{
  "activation": "swiglu",
  "bias": "none",
  "init_std_o": 0.00803,
  "batch_tokens": [16384, 32768, 65536],
  "doc_mask": true
}
Each number is 128 + 32 x the weight over its row's rms, rounded and kept within 0 to 255. Layers, rows and columns count from 0. Numbers have three digits each. The size before them is the row's rms in percent of the matrix's.

# gate: layer 8 MLP gate, 768x224, rms 0.0881, rows 362-401, columns 112-223
# up: layer 8 MLP up, 768x224, rms 0.0892, rows 362-401, columns 112-223
# down: layer 8 MLP down (transposed), 768x224, rms 0.0881, rows 362-401, columns 112-223
gate362 107:248121153156096105120127122129151098065142102105050145109124152123173087149149124094144108148128175131102095136088112099162109098112113129114107099145081146068142143194069111120129121079128165106132119194102147129160080155143162164117113105129141123201096187127130114147134154130035114144066089070132135176077131134147108141150106090110
up362 104:138114153128127083128090084094151141114132112118112122097162146126153129150137117157103127099114098135151105164126146146142100094111107156048111118089124142144133100102045164152145114092107129148094147155111157089134151179209127122124097135153101095137199111126168092141130148100110100171111160143168130127076136121165164156205087153116
down362 097:088051145051125133076085161120115114119075099134125175138154067104134070081098085128119124066109110125158168160099134122118056125113085141164158110157152152103118128079113059096145140203130160154088169090091129098078127197114116123117110101130167089069170131163130077106122087161108161152110144101133131150122136121111105148107135091112
gate363 103:117105116159155146113177129158097133142115135108130145128135084124160172086099177162136085124044119119119088123142165099136104155115150113107127099094187125105131151133090133154164134150105089079165129115095133165141146148120195219096120062120096105154092111136158124130114118178141120142168131160132147143131074141156154160149125121106
up363 094:169153124130193160134072162162201167169077075158099086186117088076130166116120100090142197126153141148129075158095161138155103132103099105173137139087130147157147162122090139107164149161105120106130110080171118057131127082136092217151150095191095169162087129111188140044170068078066103125137126092100096076100116136144145135165135114159
down363 096:141163131093097123166180133137157088137167154142159158098160101067137079128119162138120090172148147104148103128112156056130084138109162128098131150134125123098216121099089120161170114144139079145163136094076116148208162114106123062130120120109187080105122087195112123084102151122114122075069167115132154153116144153110145154152130133118
gate364 102:171134137112113134163070101109152147204171085140151162136097120124068153107154121160113093119163079090108180182165129093126092138078114127118149059064135102111130124131135139124138110121092121089125169185088145074070135126104133138082080122082169175176133124174133136048114104116104126091135143109137093140089129191175132053127094110154
up364 099:135192064127094091092122118135148126096151125109205119126139106125163124112130139152146154187158192155092141092122148102179102142138113169096053155156104104084116037111106073080143149071184129126164189117161142115098180103108139118179179152134119087160077159136109115082128189097097139132154109123096153160098179126176084110126133133102
down364 100:061172132078133084175109122135116103108122100128160143171105092195091106118099173125092104111119092102120061147149130143096171097087166187127112157123138088143124172122173104217129122149099110136086148115138181157076081140121169144137059092146123146158097105116148119090161142181199093177156140102107123138087136233143079105062080049175
gate365 096:139140156061116143090103080132171156129121102084148115142047128126103037113106124125109175095149163154092130108152077143157052180134106126129157106168163134098095147129151207119188100130115102099140117136160088115123094110095148159150093115155157156129123126151156172124134137152141166118051126151164204126114104151180099172099082096138
up365 098:190186110143095105117123126143162140100125112143130034112126142122099198187125130133121144063145100138095071125188081167105200085172109086165151144178130125106151134116149170061183104185125188128107156133163137092163102090096079145152079125164095123138143119097170113077139132114142097079102166190162183170101154132118156097122101099150
down365 098:157129120134123112089129133121068083147060109143164101109165164182112107164113146126134119147126136162159155129140075124166133129102128080108122196126177116160165124144077186075176146085199153153121173102107141128123100108167166123164139107134100114176123113129098111127138131120174106100128096127190192117133136157082155134163102102113
gate366 098:176141108137090146123148164050162158131126157165156091119102141159088160161119158104140100173145192092117148141086151095138043098170117129094118091206150212173100132122080146137107103138140139156099144184147128148134117108145134152120066134133107106104106109080097098136119137081140118155098118136157079140152126166143183111175079110154
up366 099:098180103159133191152113056117123130078125204147115155137149144171153074103123148095150115112089126178075108105114169129171089116164092139156120042102148118124068136117171133088166064147129093169122073175004123156188101116106093136107113128135096156094107149158102140112138157053075139126162128177100101168133149088120143154134100114151
down366 098:134137137161067157106143124062153104125117145154117148093108190174139099150082174120148139117099140138154128131173152149154139204112103159031171181171084115122090148113093162093131112119094134154085103181165160118112057160128106128088137164085113164111067155091160095124139144147097124121064110148119124148186125160124146165128204122154
gate367 098:139090140111145169161128173121182137171082098150103059193087155110093107169100159144121170120130125137083128068123188094194095160112102120134139167170118093145108110152118095136105156202094150153140084128107061101122109111116128149123154098111133117132124109072153122102135119069108125116041102133122105046135075110163055143105090132132
up367 100:085142093104164157173079086156153135128108126138128147095093102126139159126144194138164115108098135165117099153144135107135065082147102099116038102090119127123101141117186148161167160115125140122131172130157166169131156171128192135104123160160100082123137151190157141180111122110133176067187133171121100151137070144104129107154144107160
down367 099:080088174132117076122116130094122124103078131144170133136139145105100123141067147111143194125171170120157167145150122150167134149101129136184111096094155101154123177116123155132191104143143118077145138138165090133073098127090127188148091207111118084087153102154154162125119115086139114150101102119140155099119122094106200141169114103169
gate368 100:141130180139120091080097069097115088116094118174083149136108160128078079093124175137209098165099087106115109123181124130141111100124145067129092067165137187120132079123165067098113087121113095135124111100122143134108163079186109159168158138087123077131193183105118119168181124095147198133110123131147073127122081099079190157093108118152
up368 097:137109145135121152164096165145132097199111101131184115103060187155105057120130159146141094139127141147091105079171148112140124122115161115087115042156175144117148147174115057093111117146128095149188149109102114162118130126115162154155151155113046099108134142122165122110130129148162173114140160101186088147145144089099111169187149111137
down368 097:103146118108111116213200069215136043130149096085093137175149097056121126135116129121131076128110106110128129179156129153177143147144094114150100132104156141136101113109102169119139168104140142113131095095164116122161103106145147171085132134156123201133134178148134123114141088147101123161145074120159071116095153148130147143157112102116
gate369 098:147163115137168134112182063183228139147107140100084060148188168147133140090169130130084142093163071109080120114127114138093151135110121146102062151108058205083125102201144112140181161138156164122136106199124158195104159118138085110047112189150122131121106108149156144122143178121051138112148143143155134132103167127109154125128117064120
up369 099:192146170136140147100114101073154144170088132129088148091109107097198135163170136165112127151130184098132079100232095118164097175132065095103151131146171169109182119167232154134095141147133192131141104119156127081115091100152127131122095210078070120132066154079124117097114121101142071145113172140180116120123172174138125112170122113139
down369 107:121166109156168110135135149156121155178142109143112163126142112158135134137159097107142103151121043136125086131125156097059123120091114139098113128152113106145097224189169112165178119143115130096165135165140129064113136121109135131109117136114098172110133137101122111103145118114116105079144128144137152119113090155094022149022100143105
gate370 099:133149135163139126102040171123170097111147138206100096128102104099160152096164121140132131165174146093101142099146130054134044137158125123106134149125088134080138118101152116088133179152093111069130116165200157147142061159065080125110117161145114156126181154129108180141132111146130166086165143206134178111125159111114139093132097109144
up370 103:214094160099147106088155104160133110131135119160107158156110165107122133164141155094131128142144087187089190123147094120118119153131159115080124103123165141114163179116117148093182119094132154071114112149130136146098151099104130160065156094117117078143154142120122109186134207100119113109166112122147122150152074149135125115164116126097
down370 102:132156106130180131101126177091107104080125162128143101157143137173214161032157116167164191154134108210137149122185087122107093137070128121112113117144136098082106096160120148154137151130088152104178059174157143189104092161090133116136157139103113117071134089123084090117162129097126144100131163087120193106095163128090166097157139108101
gate371 107:161167076162123153137119147158119112132032087118144126082143105127168106122102154111116124151143101088082120163114158143235127154108117156131087182151110156088171104206143126052148114137136134108136144143121145166120103105111121155080104072118156123124117151073102122173196129135117089112084119128168176096141107095170188091180158116124
up371 102:122139136111146178111082099084155169084156175074081087172122093147146145125107106094147130137164088129105107116109150120102110102121077189146122147147082119146128141142137150164105114113095147105121090103182100121115067139154054164130108098193128145150127133110111089182111053122089157150085164136073171138136143135131117099161139160178
down371 091:133138115107129147120073099096112082082074131171194140119133138094149106094096065134113120115110148095149121129149147152163113089124071097110130129131139174105148197153100125079156119102130144170173147156049108097144115026143138141088114149194177182094083143104104180146136111133107167167121091119111139127138131183115156080148150118098
gate372 099:148093117170105160178118118095127147139071160138149072113100133101116213155100170089133110161104146163129152113114097163140107149088135118136160091209094161100155152167103057088115095146158154083146160193088118104149146077054160150136111141153036076149150154144103108161158133165161218143117147115146138126092109135148110069105139079120
up372 098:146122124136137128158172124099148164131088145081133115157157125103158208214143130115124074173153091138144127074120153184068142172127092155084134118150153161067169138129155129104157121124174144099134141120137123143162115190075084144107102140133084080126142113120128140136116095185146142135151165124130116137135100147136117103105101092129
down372 100:128164109095098142185145168143142133142210077103142158121154139146171155127157118175105080129143153121129123150154127118114145101122125125130185165125126133195127104098140101127132163196120123193138124146157052144154123136099070095157140094142124137137155158124146118122168102132098129120140124130128086123125135143126192130174133141109
gate373 099:180127188090118102167110156128094139182108122131061203143107093139107097031118125163157150145122075108085103160106189033172118119109109136164156103147096129124125123109120138101112136121132143088124155124135056145174090106150102039139127101073109099122131215076091094125144118096145146113161112138129165133088143110125153163139159122071
up373 102:147141128095134141081146175140154084113172152099152168124136153137144106088116147150173082139141155139091154141093160119059119177145110135163136087123104177073169251145127104176094070130155092129130083173128137163144119181183097111078144149146135119117156122116097084109123190172140172155117122143134116178123148143158158112148143124102
down373 101:152149111152102138121132125101182182099122130088120142130105168095148101152117063155112091119056112126121144117085134096133074210090110101093058129157075088136133119145181125079178110129171099142098140142077109118096166116158113118135119201143089127110100099123129131091151156144105095096125102140178111133148156144118123163130088155097
gate374 105:140144184178122132063159171082076162139091123129103105093105149102111102093121137070109090165150127092129083122119136096111125097116084122111092135141100167115152203113168129126160175119211125076190116150144160113140085128093133121163084133155102100146132100157148142117165133191136169141129116134107156085132163094168156115153072112104
up374 100:112108211114179132112151083105092102112087120076121111155153112106119124146116115105110196199122078139118099099121124150163117094127176151051098120174044192108111126119174162145134107061086113079139099175079161195082129116139165125084144109142158150138150073118106131150122136151100133134179124131105119088149175118088081107125172140175
down374 097:127086149096093059158064161120165057148158126127118202110118118104155110166152148158125163053076114119065171139168180104146114178116140109166148159116144157156137058136154111174063101132087126128088083121106143103086148157186109138101152078055143119138147080120094123159140120144118105115075133172147117145089126168120085143093110126138
gate375 106:184085179118106171069141091134151131125165167130024135124099072147099143148097074091100063118130127102126142099139090111163087149145108126114087097123125150078139154138123200089092108122087170136093091129136183110103081129157150159115085169098123123098104129139102185169137150067132102152164172139164137137095132155119213104149136154164
up375 101:133141161128141103088143146082132146162123232165074132160075121124136150122136078133111091125118088080155182108125116132090147137150142111118157101112170153070202182164149100119105140111136138148112199132147137119168109100156164094102081131083149128111091042145115134183111082121100136136114097104115106134084107141095120127146192192119
down375 092:099122082171136116136095124146092137156131105089212126091150157096133119116119208074143179164159113123141143178097163123140173151133103161165104146166119130121075121155168111200132069107123078128128108154163105100086178136104122112126203136152157132166099151091130110107103157130145155149132120125061131119186148076132078127108116120102
gate376 104:161130147136182086137101135142152088161152132167081073138088182137175114134188173052111107045116112091081159129156200108096164084106157173147111131148088075138138139142141168134186091146140135080137089138151173146122100098131144187104121118169134138107142087136165141117125166128150120193130115144096158141185096118120158118126092137117
up376 100:196165108152096108117165143150131112079175174176105109130108161114161122091098154109125116181158138129097191117119101108090133150118115069123058156105161157129159170113151165064142093151108085155129107117134156141126120111121064142131154117154179123194129137076057174135142158140088121093119159204111103144154199091167125183153084178111
down376 098:078112157108158107123083101113085141101098130138153101178105121119122195094154195031093150117122167157179180177181111127103123079079124056132133137101173166118083106132069152120122162163091135131100120112061107171109124163144174093184133179124111118063197165116100088205147138091122132090151123139128148126157138074108160181155158121161
gate377 103:139134151101142141124071115141150092183058116129103109201130129156129132159108130135121174142106086118112097144196178090066114116102150115114101139154089109118099069112115104086115101097110061136091120108093051091176177160123111101114132098126095118136130098111116165064105165069183171113128130188134114032150106093183104169127148157096
up377 099:156111113090136155141140102121133097130148135111195118183103097064142129176073140114131163148107143141125167195130151130140093135116176145117122113144118144129132141107153141132104130135182096132135064125096105064159132119116121145111119148167166105151136113104097132152099143126097149117101141115107104157162146163120143121143179136131
down377 099:100124147082149172170091132087129101112178076131138095095145186076130093112135116106155130161144067099131152159090174141131123100108109107100173152171152087108078128174152177136148095120128166110134115093203156146140090136200123095160129101178161095141131163119106066086109148111116111124159158134097172115062136108109084135086140126117
gate378 102:091115155163193115132218104111189121101103087139146178165131113174102097169119141074165144178131162077115110148144034162160103100160170094214098184114105142091135164155133050148156120129169115058139117153110099218163107111125111103129081093110085137101136108097174140090116135114139162094116103087137095100115104147109115126129115092138
up378 108:167164134077097135118170118186121066113142123173206141177119131106126101119112091135128107146133114183107128148173123188075113115136098133140120174126144126120104103172140143113170116125079107136182149091134195120102168153070083128107115137140082093125157137127112158143129102123131139165127165145096202114116102153145102084135118112101
down378 097:135173062084067090112114178096224099159148199101180093164145079155124123089139110080138120102115137173140139131101123080153129141098116102048124116117140152105140119091127140137162085124064121155130100113104109139129129119182099082200134099073172103094120169083139146138091113110147164174147175114166115165128093188105118160132180102135
gate379 101:124144160129150050113118121071176136159098127174136188108082090204101099136140178122133136130106121145069122176136159146121105112128119158178056136158148096125143089121111083179122149127134115114100125107115062198136053087149145171149087096060108159107128084136119143139164103100155122082097139148113118140167131117091159104202148149146
up379 100:104136145100124133058116109100179064119140128111094098169071080137087207154160079119103163108147141088101120117089109166132109118146084089178112155174121219157134135092138165127104110142037181161116161094104143108140122132163148137142130202128125124152166134093169126130109096088109099127126121195119138081127139147147097154091108202139
down379 099:170105085142142195108093207060102215102135154089101092121153153105131124120163150184101145133156191136145124167148122117102084073129176171051086049155120131152156131113156106115107151153120174151145090103150100152126096074091157097112046137144127167152100152138138132074125123159156139067138122118133086163156107130117137088140132111146
gate380 101:143043179157129160148079113121173124166080157155127105138171090141162076151060167137097111093075138144118189151138118137145168103092188118159177136118173169121096115128138113124150158168112147100152134162152136112150184121098144134108082076083119117127110162153147141110197137118159129089119134155142178135096139131156160084187090111112
up380 103:114136089134170149104092168112130121149141085160062110066172108185133154155126178156085105112158158096177162101148160114113157182150119128111116167143109146172162158191071139152119150207133118200137165137173125068196114125141134109198196097160150167103078116099190111167181121196109154195117123150118159147143105151137109142102119115184
down380 108:122152070181174118119187143159108133173161118061115167098114142046173133161118116131118176127145070135131131129097174139136139127089078051178136075145104142112191128088151142058151125110144095122100177149111153092170137062139138157141117132175133156109143140087138132150161133141139100083151184111158162171103094145114055074053147113121
gate381 100:147099138123093163166106112137128105095075101109181139113170125067110126124105078074160108160125214139083167163123044155168098200125128127182107131198127178119129117133123162158206105132187159075131180093121171146096161122152091152145157098110151113140149192129110182099113118144120129151070073053089103171102077080148096118135136156153
up381 103:096117117165114104079160088130143153177168118128142113161148156127139119123094231158135111164137084128162169093143237146122125088052159148145126117112126124139091109128170123114003138156155075114049092144056113103086125125099131116043094118134150108085139136147111130151131160151127108050095113146135096119165088150148096117117105136126
down381 098:137146063133113137129116131104095194119087122172095095117150125178079164155177095102135127047125187120116058152164124139142151129115120082180131115124154153114113119119091072135117102107143171149119149078106151158153117214140130167143093170102180089165143117128111116224080145167156069145129098127087177145099138173162178152158153104145
gate382 106:109138129163109163135127121082156168168116111183077156108095177139146119091167152114154123191133121107112157082047108102111134113149117081172143157110108136132155142134096123160022061181113127052101091163073162094107081100100102151073085081126105173165156076167104127103133140146117120101121148154122141186133116134123118158090091119172
up382 101:078166102150154137097102083123123177083123135103110186114133102153106160133187104066137134149095117202111098070146151018104099113193161157134135165197189185209125143137136105143116157125145099082154108091118134110154114127142141124082094098102146169204081095117127162148123159130144115135091123120099166155120053118137174164129113102132
down382 101:114064145132104134123140149174135098122139140111123107091202093101149123129094126153114148134054025156109181171133145115136118164123067172079119094122125133154152143150051148071220138128186155173166126103123115133123109164066089089141141124121181111105116150151108100168110163138138110159136106111127124048130147128122052132075065092116
gate383 100:166173145134071180118087161188188145165113110116089106103139128139098104177036154148090145163078158106157138137157065099100083169104094164123129121179140131140145136164050157076171098098106126122127147095182071150134163151120142072137146113125145109169168116084134118149208115100118127073123087096137057099102127134153087046106168091138
up383 100:106091115084117099103141111198156128167131155089150133128158108107095090141136134118090092117098104088097077124113124058111122144140105110107144164205041119136088112171027132090178123095132100109132118106096160157171089146138094118099129121150130143132086126175141101100121102150107032137135104169149125100049112103126126145162106091081
down383 098:103113147138074115109102081121202153183152152167157123081097122131077106098181084098071124109117058127122143146171119105161159088151138106112080092122148132134125127144093116083121105086099049124115182112112126182109055105143179105194146110148093097116067101203136187193162130136128140087116187145178136093154143164148088128106131076072
gate384 093:113103137106123139069174066147099143150139140196135156118026135162084136080135088114095108168146080130121137100116125108136143121162142148118076085119111125085087102130231192131153120111114173143118121114119148108135176072169156126150141133105111160129106168143073141128119146103122139116167161124085048172063118153164135129151125112153
up384 107:099099053177085183113142073146128125109175156106080148069138090169103094152149104154126112119128143131143152133073126115079145101147080104098133090131082175118067114119200194129128114121125192131163170157130095097126137119100180159150189136125093125132107187182158093115155147164095153129110118139097105182134100186138129174146129176097
down384 098:103143133141018110131109140088124095119098061119112137102176117112117068184164152129143126116094202153156104187101147110143146106137102091104161184152108130087151119178051148139130133137117137127102161155130121191149061143103121120108166137109090134103105129127176123133134162168113156190100100144183161091195125146110157130165086135161
gate385 097:101109122102122155178076154084159149129146108130161120136054124177174120163113083112150086115058120090157177124145132128131144125131089109130143117174123128104094072113127114111134114113097191122126100103072120167138104167122127161171148150066117169209160156160078095088152147114147167204156145161155101077103151180130128148122108149108
up385 098:111148138137110123065122137157155094127134087115110114126122119106100119104164138143143151066146113089117093081101121126118217118128129089147155160150160107072087147045167110147159172170120095145050111116170119126079113105094135109111126102122108148126145126091066181107102171104100124132118092100104104114155094103133140056164118200104
down385 096:140137116129147147128132133181111145113100102095111096061136105084126088174099124139094208151044149131124103165119136068169098201123136174178128109113099106109137159119115144089114141086168107158126091088211207136153098150158163120115118130160175117171100121061105146131079189132115100157062101169136121152093147132146185105165140169104
gate386 100:107142129113085126107183143117170105179165182136162085116153100171106114026079176154143167176146145146122087150133115159114164079072062154111123128095118107111135128140134111139152114097187118107136081122102152155089158108200084103147179166175141118123138120141137097115150118117184090130132113145090084156118111122152151176150142117119
up386 098:078161191141124184128084114163164061159139157170127076128125158130158145126116121138160093155096183154096151130084187156143109101088141130183108104153104120102098148171122116154123149137133154114146120060140121037110149146069119122130157128099114088127105158105104099130119143084089094146091219125106123199140148114093113138167094156119
down386 095:125137097132121106135124137115131161081134134062132169149113115148176124061162148203185124114095136098140116140169123134197150116181179154090165156166119135124134107099140143138127077133085170190144159091136145174147084154071114186064085169132093109129086095158175111099015133153086187140139113115114123155174121116137135088131103148092
gate387 098:125134163129173097117123129088099158142092102117096093122067134182148147091145197131127108136188117084066183064171162055172112134078158150175117168161157162107163128157142134109103090127107055099127117128137098155072090170103081184177131103146121137204148140133105164165178120055125139062095171135109149132107126176171115120135124120120
up387 109:122155207171189077088198110131111128122157083060086123081160129150153090098173118115136061111147067142108149073103085118131126113132073163168099132132116184009117130154147086110123158155114120130133142112097081127140190132114095090145102105169114144130128173149090192133145163115143098082044113126102181133113107171126095161124107119158
down387 113:087133143133121091137160131105111104162139116085151160158142138167102128133176137098102088106089051129110143102146131109125155144081093118169102127138130121169164130110140079146121094109122169133167136143159112123097132152170155095123095157091124119115062152154091109121145145122111115149076096136141145112128158141092000126017134139151
gate388 105:171129078151090154134035075121171113157164110174093130132075106165128108175151081156107150112098101146107101140141150085139097067130149130061096120090126143127162113052132104119172106113125124152129155190139139141076092119104146170144159100224112149097155153155084085142115121131112179192088115151130133174128111160117117093110119122091
up388 100:107117113122095123120132134119160116145127172195082141093091189177097200101161138163202060174134085097128068059097121113146191140160142153144089186113136123119137110124098153174102173115130176090138131128142123106123173137159142093134168088132113157106146120133148122111096131104098120114153116129100044109097160153072100128143123124098
down388 098:136124125107169133171165160147106116135119167142179125123167119096138109138127144118077065125155137109170117085107090158142103068135103159131097065107133129138134135092143088148163094141120169131089181128136088203147105122098109128151153127077189134113114160124140090090099111155158183157152130128153172097153134128111116158123124077113
gate389 101:090171162131133119150161101111165151129149122112135164131118058164171138172143111100119119136164134158092124112144083138131082132145162185135153138094149177115101107113153152090135117121130129158082140064129092083167112086105153110106115117156122114134090101128145142207090127078155085129146163103158080121144101118162112145170120106105
up389 100:090094125093103126122122055079087120126113169079107106121148181115091076141141089099154088100116092085145129145155112141093167162185104134134153131140120137105050116144096170128166086119169051105152148074142121153154085158144104128117110106132031120126135117141097077144073124121091119117175126145165134163118159148128133099151181193095
down389 096:141138159113121090154147095109093128156135153056102116123124114084103073084116178079125172156083116229111142090114156107077107120091131160152120107203061142108144096114118147138143153110150192125043165132116133116150119136106106070116111134190136128189157166087133138115148104116152102121115084149073083109169078127136110142116102176161
gate390 104:109129168096113127198140154082151106120144084087197126143157182138137171130163169161138149069133182146147092159112177142084122134220115095124125166198118084162139129149140121121128082093134113124156122151139117135137159160107133104156159085174103174135114129173177125144130147193141122184140133114081245157094172073125132143115118079093
up390 100:082159192081151131154129083064112155111140039077211122113174137088167155108053159143120120149106207122167041145103130168166142127140166104139160160100132152179111105149152173147147122138155088137127173162109098142111126158126104085117124080161120146171143113124187125166092156159136074136130080163091193106162093135115113072064116125078
down390 098:098173106139125136090129169170152139219110176164076181105072090121120106148111152106103097144142029124073159129166094044141110082097132161088115131112114173070142186141106116133126169121150151094079073147149147135109130140163110148130130093113132123107140148117073147149130140111088126165119119095163061123124081142115051100077169171155
gate391 102:164143120120128128135103135150110130086179143115133171134158120119113116151174152170113118169132161171102075066095125159097122181147166061114139123130148193110111092040084059149139100142075116137211148133171146185112117164112156111129129212138137080117132107155112121068114065134154178114137096140126137193112130109077137131077107105149
up391 099:165164139084113108111133147193111117102094164106131122156152170183139073067139167089102135189113143124083115126098055086165127179131133121140157119151107117091142119103122135119128100112140166148079122167122115155088111123111082180139161116146108114077112137083116184135185123136107092152123074125127139122099130123108132129069133123197
down391 096:139170089125139128127129203136138125100154144132133075169125139192163110185112123168111109093142096117063140117117137183090143130097132114070100107132167046115150124126109128107128140132133080162146130133153189104176150130100152125146124139112156112063121083115173078103121112128075149139110069084134138165139157106081131116127095072140
gate392 102:139040124125124143111100055112147117153103128104085085154103100197095152134104091099155118151126118098135075139129141098111093101133119172108159185172127166100131096116185098035129091133133104118131135109081094140073091134111116187128094092134118176161173153116156165124124187093144162110150133115161196130066070169134172123109150069167
up392 115:125157181131135126176099148185159143113110158131111116148121106068135093075113138134103118143088138191090167078099141155124122140098155139161091117117064046105135170126083090163165147137057146059153114182195145096169122129120190118128115104129091158135180096122119117186122100115082154116067110129123137179145165144144093102104133119119
down392 104:131106179148129141155079155086147156068129109134081158168099105153084113104111083123057143116120087073123140097090126218163110154116142126136114150178128097104119133136112150097148136138081133093244135161134084119113114110196155166094153112058128137071114169153137100146120140104152112093060083106171163186142112166168093087110148083160
gate393 100:141135136133123143130130100077150096125020104145091131161131066119112051138153102126140126183180162097139092170159130146117170199105092092142136187153127101106113169139082141069152130177162114113147108105150096138144117127115132129192138143136109120145188133121158164087069070100159150155151151126173183138140066163135075170039064164129
up393 094:113178058076165119140133096170122112116098077099165116088127117050056170069117145143110186101086111121160128122122120104144166101094152126150119125133089130090152101143125078136119129081128102084125128165135134148132075117158125090119167102206127150068116110135063082123108172098157127099077116103092080161095177159112172161128126151141
down393 099:127081092114100193145106138123095116165101082169094117100145114153101107095102121143174110140073159214155138071146108173122115105102109155106128184131163110132141062121118144079123165132165107130174144112140102129125164189077175148122115091073058088174157166094152132157074145077111128161112141075131178178124107169148167127165105158136
gate394 100:129108154129129109189155142115091105141135095119126110150123129136167098121158151122137139118134065114149105083087146157155049121078112154128123121159112159126106100120166082097137148141124118150122135130139136143103083125154172200112109119163101113153104163135132116128065164095086166047156099176132091157136175137144144131184100080145
up394 105:092077123131125076101153178173153096146178129101125126128128106174092111129093145134077077113167135132102177173201140092136092101081116135159101138165126083064148125113136083113115107154125108191098112133165191111146120118089103132125191068120152158114101145150151163116096173141093152170127157070110140080147112153133115156147104152205
down394 103:127099127148134123164150123198109121144119152156148130149092154137112153105215186159139105161099146142095169087115149152133156146034186160092156180122106122068080156149134082111113128135125096135106104091196095150087114057164127099135141068124108144109109130202154141164145171132140152129115103186116115113085049098115170122164099138122
gate395 102:086137182120176124167064129078113144163125126118122112136129143117168087132127101107123143127135149113143132131089159163146143127121081164143129118131243070070180157109132127096204115135127154114149103157101098129126147095103084144133065118129129185178113184123059104104054147166141154136108145070132123167144161207145183135141090064100
up395 102:097105118080177096166171150122151172096131093059083152114123115186133124125127131094171085108117088110137153029127137155129129139182107129163114154125106071157116164095083140163108142156095102131109103133168110131114107121108068098170126144114113097158055105146178128112150144076119114105110124138083140141132138153116117146166082116062
down395 101:107114167175122112096131149115090143171153073163140075176114150086196095138123134155133126147166182134124100111142083135092086144110179114125123068121119140072173122105115076133114165128092158120125188215148134147141103097126118139075115087128151134141133136106140148040102174106141098137114163107114124148137102083119147130154162204139
gate396 101:170152140142103082087114117200132092134131169178119172148074080081125108116071132116150143118169106077125178148147124152112090159122111096181116093089135190129135123095104155078138083124169163142137180111126206112172110118115170145136160107085098140130113161138168096084212177123121131160140148091155138113130102089171164127110167107141
up396 101:148124149123123168120159151117100162120132130157108162089175134157137104089123126134120073170129182117147066121144152102120101179160102162081112138143155073161112149072157150187081177138114105189108122154118111119156112148147091093127173092086227114108150152154124141136093133151129169157143055109134152160136124167112138088171131091138
down396 108:093142147088157145146155167110112114172108132169141071157140137178132068104108131128140130144113215131134110128130124154169158156112108108131126169112122108168086157190110190177066130167096134056131088128083118115135159092160136111103155123100143129171165127132118142096080137169174112099115093163084135095074169122094255114228114177086
gate397 102:140129136069136091110115138110156115165201143109115151126099130104095163078175123113095165076091137127150147101142104188169096144114169130137153076104139117175148140151149123074165075145079146146103206085091195120187102112100155160161118118114157209109196118107078125134120120119107094152133153136115119148058115163168134098102107112121
up397 101:156143133112102120160117105144202123169163093129146125173092135203082089132110153172136131091113173136142175144212098103110115168139154125117112172108102104142149129105159131083159111093177091115116122115152111107100165161134153150127098076082157181056132143230040183136144124119130102120162103057097108128158116169137140099111137082123
down397 098:116120099113146133162150139193083060071139109131149121090104116091089164120113079132184144084150157132140112076144187131099080115142095164066114154151113177157188163169097146169158121165097161139133114245073101117124138088120146107159173182123109117144054100132142113097181106175147154087124162142142178155133114061169122160123168138177
gate398 103:166141125098116169097061161112161102156161120132085127156134059099173135176148140128111139047135144132141073119135126126161132115199099040184072135130085114097130102146147182132113102123157169116177155125092099160118192112015118109115131216105144121128028129092072075109113076152139105109111139156113132157099106155167126175116118115151
up398 100:147074111091175145136165183134089099136102176067110161172173114079146093131139164116131113105142172153076145160148064142104106113146154131101145140072064133136120132095132173131124120148088104151137100141126188094114139152150188131045126121110100136144121108163109150132218087102105078102096126111099181133110110125120147117132162142152
down398 099:107141173115164136110148119105138120138144103127115149081101145094126119093155054129093141139172161143181149122124085168131170079134091111154185136090141093108150159111147082106137134142196126142154112158122165145094138169153124177109120088095121143071117150147151127150153107084144209128153084148096157089183113104106191130170102129106
gate399 097:136115125099059158112109140120169094165092132129134118147147090187115107155144121144088088089128109159134085090155153156124188155136161061145147115093157148114129128131124105141118077137091119128126143158105054130114130131072136124130132113101155104168170148130152095083099128139095151173116089137070126112166127170122110157156082128136
up399 095:133134161087118147169154119166119142185151213138125073219117099115147105145132128169092101159097109144124058104057082075151163121129143093133190121114167158109139144142108116121145171163131152071132137131051132126153142096097102129198154167093093158167086121149194162105114066077130178137109101127122190079136138136114096174154137136133
down399 099:117081056125183117103132123143164090105105135144174161045154130153136129155093151140121120143118041107115104117199088137117058148189107190106153131118123153101097120181141176139148099107136133153131115131169172105143161124119113162113112141194113104147170151094068120132091153116142085130081100177160105136129204105126058136102154192152
gate400 102:159129149183128138158142071098159096090090095175171108091145136122131152147166102137064095132092131124163116155123120121192130104119133142121104120179114126088126131114135058146120072137183134132162121124112147124096099156123132181195093114194114153132207123126184086156076119120157178096092082126185126127144103203133150050066154100143
up400 104:145168176086044123100070137123086140136114135178089158136112149139068086098167143118112114127074095120055128162143125125116123132078153069146114108156106120142121115116046182074091120123142126111203148072103152157124172108120149178104146122125126138112202111128178093196143186090145143118146156118107079107095123144131151112116126143044
down400 107:181135140115127085085154100169158157060110090146152172159127168108084125105125146140118132109115210088160095123088113153150117138146107090121154097210121124140197112114130131126093080121107144170137170108150191162160130128136137151138119189109123103147127149145194116141067172129147097131130133078144103151099107150138229104193137154059
gate401 104:091157111137125125122191148165116124102167150160138117170103161131103131124154173108052109144098128084115124116095105073125101094130071181097108135097100073125116135175107092064136043052111137182162104158130134123158116165080124108154069155190130107132100140169127112175090114121131076086112113146113165147140147139083125110187141105063
up401 104:109128136103112167130105076137156109140095153171165122108148140112172142139106198152127122080073089160129161066107132121130131086125163201058096178124137120156112122124123098167108124099100136129123095150187111141142137131180084115108142178110138123123120116130141159102131107118050101065161181154161086155166086134130124156106106116109
down401 098:132130110102114161176143087129138192120135138167122087138141152119136118162159103100131174173144132109146154151101132099160097072085175071160118105078157125105096101177092131128144116149161045115127151118135075086160097183202112185169139098115110151141124133121083069102066124113122059127192144089180144140104119119084151092166118218139